{
  "positions": "alibi",
  "schedule": "wsd",
  "train_tokens": 155900000
}
Each number is 128 + 32 x the weight over its row's rms, rounded and kept within 0 to 255. Layers, rows and columns count from 0. The size above them is the row's rms in percent of the matrix's.

# layer 3 attention output (transposed), 256x192, rms 0.0983, rows 24-41, columns 0-191
size [110 112 114 121 123 118 116 116 123 119 123 122 120 115 114 107 122 128]
[[103 172 147 123  75  68 120 156 135 151  98 115 113 102 127 104 155  92 125 144  66 135 172 154 134 115 147 146 125 128 173 182 143 127 151 113  57 130 141 129 138 161 165 114  67 182  49 131 207 136 152  63 108 105 134  76 100 164 158  83 170 122  83 110 134  91 137 124  89  78 174 169 167 148  99  94 139 170 125 180 115 130 154 154  82 142  88 108  95 159 125 120 178 136 127  99 126  92 137  49 114 100 108 130  74 175 136 116 152 138  76 133 123  96 139 101 116 126 152  61 131  90 146 196 150 188  96 170 144  98 123  92 164 154 137 210 168 146 127 138 130  97 117 119 130 148 109  91 149 126 155 123 118 208  98  89  99 122 166 129 125 159 117  98 125  74 129 126 137 159 166 159 183 120 191  69 140 137  97 137 113 159 107 120 174 132 141 104  95 143 132 135]
 [168  85 131  94 190 138  93 165 109  72 180  89 145 119 148 164 167 113 107 154  91 145 112 105 110 197 134 104  52 124 121 142 117 118  50  81 131 123 144 135 154 133 169 144  99 121 142 142 147  99 119 153  88 147 142 105 107 118 203 139 128 160 141 133 114 141  83 136 120 139  49 125 155 140 133 129 171 128 129  95 104 124 143 146  93 177 150 135 113 126  78  89 126  94 157  99 100 185 110  90 127 135  83 153 152 122 131 158 154 122 159 109 121 174 101 143 192 172 151 134 122 140 147 100  82 134 168  53 149  88  89 151 152 135 135 140 105 156 117 196 163  97 118 110 164 125 120 121 164  75 176 182 109 118 133 175 167 118 101 130  91 133  86 155  75 141  74 132  62 115 142  83 121 122  95  79  69 137 140 147 126 149 145 161 220 162 107  65 170 142 185  94]
 [148 115  92  95 101 132 146 117 129 151 134 144 121 191 130 138 134 200 101 159 104  84 135  80  99 137 134 134 152 166 100 153  93  90 109 113 128 154  98 146  96 145 157 147 186 155  84 109 178 127 131 103 174 147 190 211 100 150 162 164  98 119 115  62 113 100 177 157 144 122 166 158 140 164 150 120 144 169 107 173  88 117 150 116  90 113  61 145  90 110 141  65 149 143 122 114 157 151 196  77 129 109 125 151 125  90  99 136 118 179 143 133  90 131 181 145 114 137 150 171 101 140 123  56  89  92 138 188 113 133 133 134 147  96 128 124  67  92 131 138 122  93 127 150 106  59 102 167 196  82 118 123 125  89 111 101 137 160 150  50 128 156 103  97 138 169 125 169  80 128 109 185 109  76 118 134 129 128 192 164 160  72 105 176 115  65 169 109 155 135  98 132]
 [153 144 154 128  81 139 127  93 154 108 118 104 105 177  56  92 125 181  64 138  84 105 133 178 109 114 140 152 114 105 139 129  99  47 171 134 168  89 108 132 169 144 155 169  74 176 239  80  88  91 156 155 168 125  78 175 137 112  80 121 146 129 123 102  94 148 131 146 170 131 151 141 187 154 132 126 141 158  56 157 116 119 120 145 158 116 155 145 177 140  72 133 100  64 128 171 115 138 161 131 139  75 172  83  91 117 107 117 116  60  78 121 137 127 115 141 121 164  93 175 108 119 153 164 118 110 152 198 103 154 153 153 110 171 213 119  75 113 113 140 112 100 173 113 131 125  65 164 112 170 102 119 121 163 118 131 113 127 105 106 160 135 101  90  98 135  84 104 111 171 123 132 146 153 176 154  76 168 114 135 131 164 102 165 124 145 119  90 141 131 149 119]
 [142 141 127  64  87 108 137 173 165 112 114 125  75  91 162 148 152  73  98 126  93 144 131 140 169 126 129 126 138 177  78 105 146 182  90 154 167 136  85 137 135 142  91 115 125 125 147 121 156 110 103 180  95  88 141  85 155  65 177  64 100  80  92 110 136 147  70 144 140 137 119 179 134 205 151  54  90 155 118 177 128 105  87 121 103 184 126 196 136 141 190 140  77 132 130  90 136 103 160 122 160 151  82 153 103 155 105 125 166 100 150  84  96 148 136 106 156 112 148  91 122 180  94 150 163 206 122 153  89 123  90  55 134 126 134 170 119 129 140 182 140 100 148 166 111 159 154 161  74 138 138 132 100 104 174 109 125 141 140 188 145 109 153 129 102 110 200  96 166 120 129 149  99 144 180 128  93 146  95 147  98  73 119 126 118 112 192 112  94 119  91 137]
 [141  98 171 141 162 109 168 152 159 137 114 116 133 140 139 139 137 116  98  26 119 125 101 142 119 143 125 182 144 130  68  73  95 141  89 135 160  93 128 153  92  96 181 147 111  79 125  87 123 141  92 157 136 167 125 118 163 132 165  95 121 108 117 121 146 104  98 141 158 152  99 127 145  51  75 156 173 145 111 111 108 180  96 156 186 213  98 183 146 115 186  51 131 133 129 104 129 143  96 128 138 155 231 138 104 102 135 136 147 127 132 109 134 128 141 105  81 164  79 101 140 143  87 159 129  98  95 138 114 148 211 102 109 168  77 122  96 177 139  92 121 125  94 105 157 111  95 110 127 147 146  82 113 162  97 152 133 204 182 148 123 136 194 186  91 126 104 120 146  78  91 100 125  79 116 124 139 146 145 129 131 117 155 184 179  88 108 144 120 103  98 169]
 [100  95 107  24 101  87 147 149 210 139  64 124  95 119  97 117 134  96 156 154 178 115 131  92 189 183 176 156  78 139  77 140 106 184 146 148 131 114 109 139 133 111 157 119 116 124 169 156 144 182 143 115 125 179  97 109 131 111 185 125 107 168 189 114 142 134  99 116 121 121 160 148  78 163 153  98 107 154 103 120  38  99  74 141 144 131 121 145 117 118 145 124 124  69 128  87 162 183 161 130 131 121 158  96  83 127 138 113  83 140 101 132 104 179  97 116 120 170 133 153 112  89 179  63  80  93 139 131 133 112 110 132 135 127 132 150 149 176 115 154 165 136 101 108  91  91 106 118 111 154 156 153 202 140 149 160  74 101  99 126 142 157 159 100 154 126  92  87 120 170 195 140 122 185 102 142 172 118 105 143 165 201  86  89 123 108  82 110 150 160  95 125]
 [156 103 170 227 140  87 130 158 119  93 189 127 157 147 138 132 129 139 133 148  99 136 195 131 164 135 103 139 162 151 165 112 166 131 118 152  72 100  73 142  72  96  78 144 137 169  63 152 110  92 106 148 101 134 133 154 109 112 135 115 101 136 142 140 194 133  84  99 141 120 129 122 110 158 100 118 164 160 124 158 123 169 139  98 186 129 172 138 182  92  79 125 153 173 135  72  95 101 118 134 133 158 199 108 149 132  89 107 115 115 144 135  93 109 108 141 132 204 130  38 202  95 116  90 110 159 109 124 150  87 128  78 124 139  84 149 144 111 119 115 135 148 137  82  73 123 103  77 161 104  53 157 125  87 152 119 126 115 135 109  65 135 139  99 153 138 132 134 157 133 159 137  79  97 165 124 137 166 105 124 100 104 112 152 103 115 208 214 185 134 147  97]
 [184 134  73 148  45 131 149 163  93  97  91 153 150  98 149 137  87 100 178 114 140 105 134 139 160  77 146 113  77 132 112  93 128 122  61 131 112 170 134  90 123 140 112 111 191  94 137 149 175 158  93 130 156 120 147 138 161 118 149 102 160 102 112 145 157 141 164 149 145  68 122  90 136 161 117 124 108 170 142  84 117  96 140 131 155  84 141 157 144  99 136 111 159 159 103 143  66  79 116 132 102 148 153 127 117  90 121 162 114 128 128 179 155 124 148 167 157 121 119 184 120 141 151 142 120 193 144 142  81  85 111 124 148 102 118 162 169 139 151 137  82 193 127 184 174 150 105  90 118 233  87 166  57 112 122 128 106 149  93 141 155 155  98 164 172 116  88 120 189  95  98  63 168 135 127 120  89 121 142  35  80 159 178 112 114 149 133  96 136 178  90  93]
 [105 111 199 116 132 120 139 125 154 138 148 168 125 165 198 121 159 155 121 137 135 159 115 119 113 118 145 164  91 161 157 120 128 138 157  25  97  87 194  84 156 111 110  89 122 107  72 147 159  95  77 119 120  78  71 164 131 151 167 145  77 159  92 167 196 155 123 126 104 107 136 104 125 143 145 113 163 134 100 143 113 125 123 101 139 156 131 186 100 163 169 112 121 115 100 124 135  75 165 189 163 160  75  96 165 103 124 168  96 149  94 153 170 141 104  95 154 133 106  89 157 156  95 157 120 159 146  84  74  97 179 170 167 116 163 164  85 165 121 104 116 124 128 175 113  70 131 112 126 134 163  80  92  74 132 194 136 177 126 150 116  96 101 148 107 133 122  95 137 175 116 117 158 122 155 140 166  81  97  68 115 168 124 127  49 135  56 116 145 125  74 138]
 [131  70 112  96 157 127 133 123 115 138 129  84 169 118 171 120 139  44  81 188 132 115 109 141 128 114 137 148 140 169  79 102 135 137 122  79 115 125  94 150 165 114 163 128 102  73 113 133 111 112 126  98  90 163 108 122 153 103  83  66 160 146 102 170 162  92 206 110 124 102  98 141  95 135 168 185 129 133 110 148 136 141 120 125 159 153  93 116 183 128  90  90 125 115 126 128 132 131 127  65 110 155  99 179 147  87  71 156 141 135 130 141 143  92 115 119 143 133 149 136 208 140 147  93  94  97 101 126 181 163 101 120 158 110  99 124 139 186 100 109 178 195 132  92 104  75 183 147  91  91 183 121  75 158  81 180 137 129 156 142  76 151 147 176 149 155 176 113 156 105 143 192  19 152 154 145 132 138 207 107 112 116 124  84 103 168 116 126 166 128 131 120]
 [160 150  60  78 142 133 111 170 165 145 135 128 166  77 164 144 125 168 137 149 151 115 147 170 108  98  84 149 139  93 107 118 172 160 118 164 121 102  84 101 119 166 161 113 116 151 121 110 125 106 158 131 158  78 125 105 136 147  78 170 115  81 111  99  97 125 143  98 114 191 131  77 174 120 191 115  81 119 133 166 139 154 142 140 184 118 148  70 106 185 166 173 141 121 156 171 172 130 172 171 165 122 116 122 107 148 184 116 153 130 146 110 157 144 137 131  72 101  67 134 142  94 102  96 114 123 177 139 105 151 119  95 125 141 176  66 130 132 111 127 162 119 135 146  62 158 148 183 109 169 115 140  97  86 135 182 104 124  97 113 117 100 142 140 139 106 118 136 171  49  63 158 150 119  39 116 121  50 139 168  92 133 101 108 123  99  58 117 213 158 101 107]
 [159  83 116 157 166 156  84 176 166 138  79  68 106 173 160 109 131 115 126 118 148 129 140 117  65 136 174 163 126 130 116 104 180 122 103 125  98 128  81 173 115 137 148 171  79 119 132 196 152 122 178  97  81 162  85  95  95 158 140 144  81 100 140  83 116 123 114  75 110 163 153 119  98 110 169 125 121 172 126 101 121  97 166  77 117  88 137 115  66 166 164 139 126 150 106 153 119 148 113 149 141 135  72 147 213 165 122 150  78 106  84 124 140 120 123 129 133 178 128 184 116 113 115 137 160  87 141 192 115 148 116 128 113  93  99 134 130  99 134 143  46  97 124 107 187 200 124 114 215 120 157 111 145 107 122 154 102 131  81 142 140 142 117 143 112 153  66 141 105 120 154 150 110 123 111 118 204 164 162 171 137  79 114 149  80 139 211 123 138  61 101 104]
 [140 148  68 124 135  90 137 112 115 144 147 194 145 153 135 160 121 109 115 120 140  67 173 121 142 148 166 113 110 154  90  90 125 161 137 169 141 180  77 118  85 112 173 118 163  43 116 149  89 171 124 109 106  90 140 145 123 107 110  91  60  93 117 133 156  92 152 172  89 122  90 132 135 118 209 129 137 141  81 121 116  75 141 149 167  94  69 143 132 157 150 179 176 133 181  95 203 144 161 120 128 129 162 191 220 131 184 129 152 130 134  95 138 206 140 184  95 146 119 139 107 161 111  80 119 122 106  61 180  72 115 198 103 130  94 116 117 100 147  82  76 114 137  83 161 194 139 116 149 113 131  90 104  95 141 140 150 106 169 132 118 122 124  87 110 140 145  73  93 166  65 148 133 146 121 114 104 134 105 117 138  95 116 111 148 121 140 131 121 102 117 152]
 [152  77 149 145 165 105 161 139  88 116 160  91 192 149 107 117 137 138 121 133 117 155 146 142 119 152  47 140  91 101 125  80 121 160 123 130 206 147 130 104 101 158  67 190 104 154 186  78 111  74 123  63 149 127 161 149 105 113 144 138 114 116 189  83 115 119 174 116 110 100 126 184 138 106 150 137 109  93 141  66  63 119 141 112  73 186  90 146 154  91 125 106 171 162 136 145 129 159 162 151  84 130 109 213 126 123 177 133 177  60 100 168 124 126 134 127 117 129 156 151 151 134 126 134 148 107 101 125 208 169 121  77  94 129 111 134 105 115 132 132 107  97 148  99 138 126  81  80 113 168 121 108 170 125  60 138 101 155 105  99 121 110 210 117 123 158 100 175  98 179 124  98 119 108 192  99 154 100 166 173 143 137 113 122 106 125 179 117  87 132 171 109]
 [159 163 168 106  74 112 122 109 178 113 134 139 127 158 144 211 134 132 122 134 180 142 109 171 145 145 112 129 158  83 137 122 112 102  95 154 102 153 136 123  82 119 170  97 129 109 157 164 183 168 119 123  97 138 136 134 172 167 140 130 109  87 113 150 200 130 132  93 120  96 130 171  66 128  82 165 125  94 167  83  88 101  98  81 149 151 113 129 162 110 138 181 105 111  97 122 179  81 109 126 136 142 102 141 122 101 104 141 165 150 140 178 149 163 141 186  97 139 112  84  55 156 161 128 142  80 146 106 174 150 131 151 115  98 126 113 142  78 100 111 125 103 111 155  84 138 198 155 112 115 105 118 177 135 134  72 126 130 114  96 155  52 111 109 129 143 172 126 140 126 125 148 129 150 221  18 125  72 139 147 125 144 150 132 105  33 110 178  61 105 158 124]
 [112 120 133 200 137 188 161 160 178 132  82 165  73 169  86 120 148 176 103 115 136 106 136  90 105 127 143 119 170  96 126 128  29 149 173 128 102 212 179 140 112 140 139  78 143  97  81 130  93 131 140 122 154  87  99 154 117 129  65 125  70 125 102 184 109 173 113 137 110 102 161 161 135 135  98 120  92 105 129  85 253 115 119 126 101 165  87 147  90 125  93 121  87 128 122 177 134 137 156 140 116 144 172 120 176 138 127 133 170  88 173 113  99 147 114 122 139 142 115 125  78  98 127 120  92 148 140 148 185 135  81 148 126 121  90 126 177 159 143 144 122 139 141 152 157 165 153 169 144 140 130 117 133  90 194 128 110 133 122 142  74 172  88 121  80 112 132 187 119 120  84 114  70 130 179 155 119  76 122 130  63 115 155 137 157  93 114 114  80  78 135 158]
 [160 113  75  87 163 114 154 167 177  96 110 132 123 131 126 124 118 133  90 125 199 179  94 119 119 110 134 109 101 126 168 108 115  71  78 131 166 107 139 150 108 153  88 127 110 154 127 146 155 152 108  98  71 148  91 152 132  72 108 116 162 148 121 118 178 179 115 193  87 144 126 170 154 132 118 163 149 172  97 113  63 188 109 155 120 141 141 122 145 178 123 121 118  69  84 211 112 144 112 137 138 204 199 126  94 131 110 182 162 117 117 139 136 135  91 142 151 108  81  95 133 102 134  99  80  86 135 128 110 131 109 112 163 120  90 110  83  95 195 111  85  97 155 126 176 146  66  45 161 147 119 108 176  84 198 132 138 114  65 134 110 155 148 100 125 177  95 152 139 187 137 173 102 114 117 149 139 136  68 128 122 107 121 189 171 117 170 115 140  99 117 102]]
# layer 3 attention value, 256x192, rms 0.113, rows 25-42, columns 0-191
size [106 110 122 109 111 107 114 116 117 117 113 112 109 114 104 116 115 111]
[[145 174 124 107  94 150 167 156 141 150  88 177 133 117 140  93 140 131 147  95 113 134 169 148 149 160 159 157 140  94  82 122 104  65 113 123 129 146 113 119 154  98 127 138  88 131 158 146  91 155 140 151 184 136 134 139 125  93  71 153  39 100 184 189 112 112 141 128 168 141 174 137 161 131  88 114  88 145 128 167 104 115 105 144 176 124 143 177 105  89 196 118  79 165 114 183 121 120  82  98 114 149 151 109 104 132 122 122 117 144  56 134 154  42 206  84  62 111 137  96 129 149 175 131 104 149  82 111 139  70 150 101 191 142 135 104 178 125  52  64 150 127  93 128 193 107 160 117  87 123 140 147 141 147 172 158 110 109 126  66  88 128 144 149 163 156 117  98 122 103 138 181 139 151 108 121 160 167 117 109 106  82 125 121 106 142 104 168 162  61 127 178]
 [139 138 110 180 183 140 143 137 191 131 110 139 100 123 122  75  98  84 140 192 141 176 105 113 195 161 169 181 118 136 147 133 155 105 128 104 158  88 113 163 155 111 145 152 133 146 134 104 124 182 126 124 168 109 105  91 140 118  90  65  84 176 156 126 132 169 142 120 103 145 128  71  99 138 116 121  89 139  68  86 139 151  72 127 115 109 149 115 123 161  77 167  96  57 122  73  88 132  68 154 117 113 130 105 109 135 138 111 199  99 157 176 172  85  84 104 165  82 179 122 156 102 145 149 149 155 164 145 111  87  99 131 115 173 129 122 149 153 168 125 120  80 115  97 180 164  66 112 162 105  91 126 172  66 151 157  77  70 121 175 134 150 129 112 125  87 101 131 187 153 117 121 137 125 149  99  87 134  85  97 110 115 157 137 153 195  93 115  91 127 138 209]
 [132  87 111 142 157 127 140 145 178 214  84 115 117  74 103 166 120 108 162 113 132 128 115 128  96 105 176 131 155 142  89 103 160 166  38 162 154 187 120  96 113 179  99 108 184 102 137 148 118 195 108  68 118 126 114 110 126 188 130 107 123 156 114 133 172 159 143  91 149 171 140 116  93 151 112 132 113 119 180 150 172 175 185 112 106  48 154 150  56 117 148 136 135 114 138 173 121 112 139 145 129 172 154 142 113 139  88 166  93 166 188 159  90 152 120 135 153  64 165 109 221 154  62  78 121 138 128 122 111  92 123 136 128  74 128 131  98 157 124 116 117 151 124 146 145 150  70 128 152  89 109 164  66  83  89 120 131 101  78 139 137 160  93 129  88 131 141 109 135 136  89 143 149 136 109 132 144 107  99 105 150 133  83  57 147 176 110 144 132 121 129  53]
 [122 172 155 202 170 144  97 124 108 118  79 115 165 179 133 158 109 147 160 144 153 143  87 130 164 164  76  83 175 145 185 151  70 107 139 107 118 108 153  60 122 180 128 132  86 113 166 107  47 102  97  79 100 157 163  94 110 130 112 187 190 160 166 118 133  71  95 147 142  77 152 149 104  96 117 196 122 101 175 187  98  72 138 114 132 111 147  92 104 158 112 136 115 136 168 198  96 178 102 145 117 121 116 105 172 144 158 122  88 106 158 169 134 137 122  93 165 159  77 104 124 162 164 134 136 100  76  84  80 113 133 132  72 125 158 194 151  68  80  69  65 127 110 153 101 112 109 124 155 116 140 108 100 151 103 152 128 155 139 110 123 114 116 132 178 114 107 122 148  91 110 126 135 130  96 129 155 185 148 110 166 145 173 134 142 119 137 135 130 188 143 167]
 [138 186 119 120  95 152 154 122 136 112 199  99 187  98 106  66 123 173 180 200 183 143 170 129 131 124 105 128 107 117 158 186 106  88 203 142 141 105 115 136 169 140 123 107 133 123 129 113 148 123 155 194 173 142  96 148 149  72 154 149 136 119 139 164 128 142  94  85 123 149 143 144 109 154 186  98 151 109 162 160 112 125 116 138  82  11  72 178 110 129  46 138 106  88 123 133 180 144 113 148 127  81  98 130 171  93 109 136 106 134 116 163 134 114  92 124  79  91 132  90 105  69 136  64 169 115 159 134 120 127 167 106 104 127 122 179 153 116 146 132 121 138 163 114  90 164 103 157 137 130 166  91  37 133 125 144 158 180 101 108 152 122 117 147 144 117 140 135 132 102 133 107 167  76 144 131  95 168  92 122 106 146 102  87  84 135 128  73 151  76 155  70]
 [100  91 166 184 118 122 110 135  78 153  87 105 232 152 117  55 149 167 138 138  76 174 113 152  98  90 118  92  94 154 193 102 141 110 122 102 151 152 146 175 163 100 189 121 147  93 124 115 161 158 125 117 156 129 172 162 126 180 117 150 136 181 144 132 203 155  75 148  92 133  71 132 123 137 151  99 203  83 118 159 141 140 138 123 110 131 144 146 158  89 168  85 185 156  98 157  92  77 147 110 114 166 152 143  84 144 129 139 198 142 120  83 130 118 150 118 138 103 157 202 137 177  95 163 152 104 134 159 107 127 140 131 138 102 104 135 166 109 131  90 114 133  63 145 122  95  78  98 163  98 104  84 115 170  98 178 139 127 153 104 139  97 123 113 114 161  61  97 106  72  98 140 140 103 127  81 103 177 156  80  91 137  81 112 127 152 101 156 123  84 125 135]
 [119 107 131 112 159 124 107  95 159 162 133 202 127 142 154 156 100 108  65  95 218 161  99 126 141 199 154 188  54  68 140 130 131 115  89 124 188  74 138 146 172 166 126 191 114  87 128 126 112 155 156 107 148 123 152 111 151 108 146 160 168  73 124 136  94  96  62 120 137 116  92 172 118 139 129 144 175 159 110 121 144 116 126  94 123 118  89  74  85 152 165 131 111 143  57 169 151 150 165 159 116  88 133 144 137 111 152 117 168 120 103  88 155 176 153  95  60  84 147 137 127 101 124 128  99 122 132 131 123  87 123 142 141 153 170 107 112 140 178 142 110  83 122 105 153 143 110 215 120 191 130 149 130 204 140 122 115 137 122  88 165  54 166 136  91 148 114 156  88 136 110  85 108 108 144 134 119 126 109 126  88 177 193 130  90 110  69  80  95 108 130 146]
 [133 143 120 104 163 153 130 104 136 123 144 128 125  67 160 115 145 140  82 142 145 204 131 143 141 117 101 106 151 123 165 139 142 139 162 125 110 132 102 114 113  87 121 134 111 110 118  76  49 124 174 103 124 143 164 130 124 124 151 175 126 127 143 148 118 177 101 120 149 103  57 107 104  83  94 160  61  74 168 147 120 120 150 175 110 155  92 132 116 136 147 164  90 148 109 140 164 194 142  75 142  91  84 137 168 171 150 198 168  97 161  90  93  88 156  70 165 161  85 114 119 111 124 169 107  94  63 123 133 186 111 142 167 125  93 115 107 146  70 143 124  85 142 118 111 173 112 189 113  92 145 143 131  79 161 119 164  69 150 140 146 104 121 158 119 180 153 129  57 115 217 110 139 142 144 115 127  99  45 128 191  88 119 185 128 169 116  73 151  84 138 111]
 [ 74 136  55  93  86  92 177 164 161 102 187 113 134 112 154 125  91  94 136 143 167  96 120 150 136 157  90 102  79 125 110 113 135  95 112 135 166 178 129 140  68 148 174 127 109 118 159  94 130 127 183 141 114 158 150 146  79  99 123 139 140 104 124 152  83 142 117 136 120 125  88 103 105 134  99 137 121 182 206 177  96 140  93 112 179 130 122 127 116 115  90 123 140 133 151 120 163 154  75  80 141  71 155 185  82 129 128 144 180 197 141 120  85 111 129 135 109 101  76 168 127 121 180  78 112 115 112 117 166 184  88 116 155 129 100 148 198 104 138 170 109  65 117 114 123 154 142 143 119 159 104 174 102 133 131  98 150 129 116 110 149 173 174 136 197 111 100 178 117  85 128  76 118 175  71  73 152 220 138 151 106 104 163 184 121 125 136  70 116 145 159 150]
 [112 121 114  81  88 156 130 131 144  68 132  98 104 122 132 169 143 133 154 103 158 159 110 185 125 129 131  88 134 105 163 192 141 138 160 160 115 130  91 148  82 120 148  94  99 125 147 157 121 164  99 148 155  78 134  96 139 106 125 186 118  94 117  98 102 103 136 148 137 169 167 148 222 155 160  58 181 113  76 144 133 148 125 169 131 133 165 152  57 121 147 147 137 131 106 138 155 116 134 115 139 104 167 114 130 119 146 115 158 156 112  55 194 138 168 133 115 162  65 101  82 132 105 155 168  70  72 133 125 109 187 121 121 115 154 118 176  74 136 152  84  90 144 119 152 111 111 113 159 155 164 139 109  60 172 145 120 124 166  57 111 110 111 130  88  98  46 130 156 152 110  97 152  59  82  87  76  94 135 207  92 154 109 108 184 140 116 120 117 130 120 183]
 [100 161 143 181 169 160  99 166 129 185  73 125 109 117 103 125 145  89 118 121  68 133 110 104 140 153 122   3 154 143 110  95 102 142 142  80 134 126  84  90 168 106  97 107 150 115 168 164 123 118  74 116 106 162 106  59  85  89 181 119 175 166  98 143 135 160 137 138 114 135 106 158 116 142 117 104 126 107 131  97 111 104 157 124  77 186 128 147 154 108 154 115 137 166 121  43 107  89 119 119 107 132 134 142 135 133  97  68 104 172 126 132 146 156 164 135 187 150 153 156 122  86 138  99 149 190 122 118 133 108 168 123 151 145 142 131 108 120 123 198 115 174  62 142 158 172 162  91  65 190 147 174  82 100 111  98 104 115 141 104 124 137 173  88 164 131 135 136 158 100 179  81  87  88 153 141 154 132 113 202 183 142 159 121 124  94 175 156 135 157  81 119]
 [129 155 128  92 169 158 163 151 180 116 157 134  87  91 152 138 121 147  97 114 108 171  88 182 153  83 103 113 136 138  86 148 133 151 104 118 190 144 110 111 117  77  91 152  97 156 134 126 176 104 121 156 184  85 133 182 190 111  68  77 127 110 102 134 145 163  70 200  69 115 119 141 112 114 113  80 152 141 129 158 168 116  92  93 169 119 114 108 215 154  93  79 163 130 151 174 140 136  62  90  92 124 158 128 110 141 107 134 138  87 105  93 144 105  96 132 121  73 198 107 110  87  92 169 138 154 161 102 145 142 181 103 131 174  95 131 174 167  96 140 118 129 132 136  50  98 106 121  82 131 132  92 165 100  86 142  91 154 159 132 156  58 118 108 166 107 175 118  98 118  66  86 178 174 159  94 128 110 158 151 150 128 149 145 166 161 117 154 153 152 145 129]
 [131 122 149 106 166  95 136 125 164 115 108  76  73 162 139 168  56  87 177 124 124  97 121 187 173 110  87 104 170 148 116 164 112 127 160 149 125 105 121 172 133 121  90 153  99 164 140 105 115  98 130 152 181 133 108 169 104 133 172 173 170 160  89 179 136 172 146  65 119 101 113 132 156 103 113 129 160 146 126 113 107 180  80 111 126 163  99  90 174 184 110 169 111 124  45 144 100 130 145 166 153 135  44  21 113  91 121 158 121 145 121  84 152 127 143 138  80  64 181 146  98 104 172 153 154 119 141 178  95 135 128 118 166  88 142 145 122 105 133 127 116 170 110 116 143 120  91 152 175  53 138  94 112 139  99 129 138 101  83 110 134  91 169  96 182  91 163 120 194  75 183 166  86 126 163 119 120 102 156 156 144 144 125 163 113 112 107  94 136 121 124 144]
 [106 127 134 149 160 168 111  77 109 113 134 137  69 128 129 132 151 160 179 152 138 124 123 112  92  97 160 142 110 115  89 152 151  55 174 124 165 119 101 166 126 110 133  98  86  96 117 146 195 172  84 158 142 102 148 160 132 162  62  93 115 128 121 121 115 124  98 119 149 160 137 135 175 129 100 171 110 204 135 108 117 119 206 134 122 111 125 126 149 196  93 172 110 113  62 177 151 146 136 154 142 157 142 142 122 100 123 139  80 101 134 128 120 134  92 121  77 138 116 114 179 136 104 134  90  95 206 111 139  87 179 175  98 156 118 122 119 182 158 132 106 172  67  70 103 126 133 124 137 121  85 138 136 170 139 151  93  78  51 111 140 146 144 148 114  79 170 105 145  74 130 127 151 107  83 173  88 174  81  73 174  67 122 169 158 104  96 144 117 127  56 195]
 [125 129 120 123 134  96 112  87  73 187 148 124  95 123 120 150  88 138 131  92 141 121 144  99 107 139  86 195 164 104 122 121 181 172 187  95 114  98 119 121 115 170 117 172 133 149 112  79  74  38 123 149  87 183 169 182 118 144  95 110 123 141 130  89  77 182 172 176 124  91 124 122 192 115 147 166 143 121 109 125 156 131 108 104 130 229  50 128  87 138 116 135 128 132 127  96 148 128 108 162 130 132 157 129  82 134 155 108 123  90  86 134 145 139 115  97 133 172 143 105  93  99 154 147 176 149 154 109 121 147  99 147 121 126 167 135 100 125 203 101 157 187  99 156 152 124 113 141 128 111  70 131 111 179 149 128 114  91 146 153  88 136 158 170 130  82  96 154 139  64  89 163 150 123 133 125  82 145 194 144 124  79  69 107  37 152 171  98 119 171 110 151]
 [171 168 124 145 160  58 146  91 124 118 160  96 137 105 133 114  90  95 129 105 172 116 130 141  87 185 126 131 146 120 109  72 156 107 128 170  98  95 141 102  81 124 106 157  65 154 102 166 175 178  94 154 146 135 134 133 128 202 103  84 119 102 109 146 112 139 150 118 133  64 128 101 110 121 122  89 165 154  98 149  87 151 124 115 188 142 115 129 176 143  85 112 174  88 149  78 148 154 170 108 197 140  58  99 142  84  65 129 157 135 137 192 147 122 190 117 129 125  81  76 130 148 152 153  70 116 124 158 122 133 100 143  84 101 159 146  94  61 170 103 199  87 156 110 171 125 187 151 138 109 148 109 153  99  97 126 163 101 161 202 137 130 184 129 116 173 166  95  85 140 124 121 103 178 146 146  99 116 146 105 156  58  85 133 163 106 172 124 126 146 134 115]
 [ 53 130 193 123 154 162  86 118 140 131 166  76 180 103 135  69  88 152  86  79 111 112 160  66 129 149 155 181  42 107 102 171 166 122  95 154 173 136  61  99 173 161 177 125  85  86 137  99 153 119 173 116 172 121 140 118 181 180 143 133 114 159 168 126 130  85  97  95 154 125 149 144 158 122 129 156 116 132 175  90 194 148 130  83 180 124 153 147 189 143 115 124 133 163 141 133 135 147 118 156 165  98 113  84 123 149  96 103  84 140 133 112 160 102 131  79  69 129 182 126 177 134 125 121 174 190 129 109 138 115 161 110  92 121 144 104 143 140 100 137 172 132  76 111 174 162 144 154  73 134 148 154 155 166 101 114 183 128 113 129 143 115  78 101 144 123 155  79 130  34 114  75  87 132 112 126 155  89 123 154 124 113 140 124 139 182 125 123 117  83 143 106]
 [188 100 104 133  78 129 124  93 181  99 129 191 142 188 134 123 161 132 142  84 110 114  96 115 149  79 147 137 121 138 135 132 113 149 139 147 100 130  83 177 180 150 144 148 115 178 122 107 125  96 134 124 103 150  73 149 136  51 116 119 116 147 128 161 167 107 119 121 118 137  75  74  99 125  90 132 101 111 125 117 127 103  94 123 136 118 145  98  94  59  87 167 174 126 223 157 196  97 103  95 126  69  74 125 142  71 141 180 131 160 223 159 122 127 178 134 106 126 151 121 144 155  88 149  58 181 134 103 145 132 115 129 128 141 139  95 150  90 127 112 147 115  61  81 159 135 127 101 116  84 122 129 117 141  55 191 162 107 171 153 174  93 140 135 150  91 150 123 119 124 133 138 123 188 159 113 138 113 143 135 179 197  97  72 132 180 167 147 154  86 122 104]]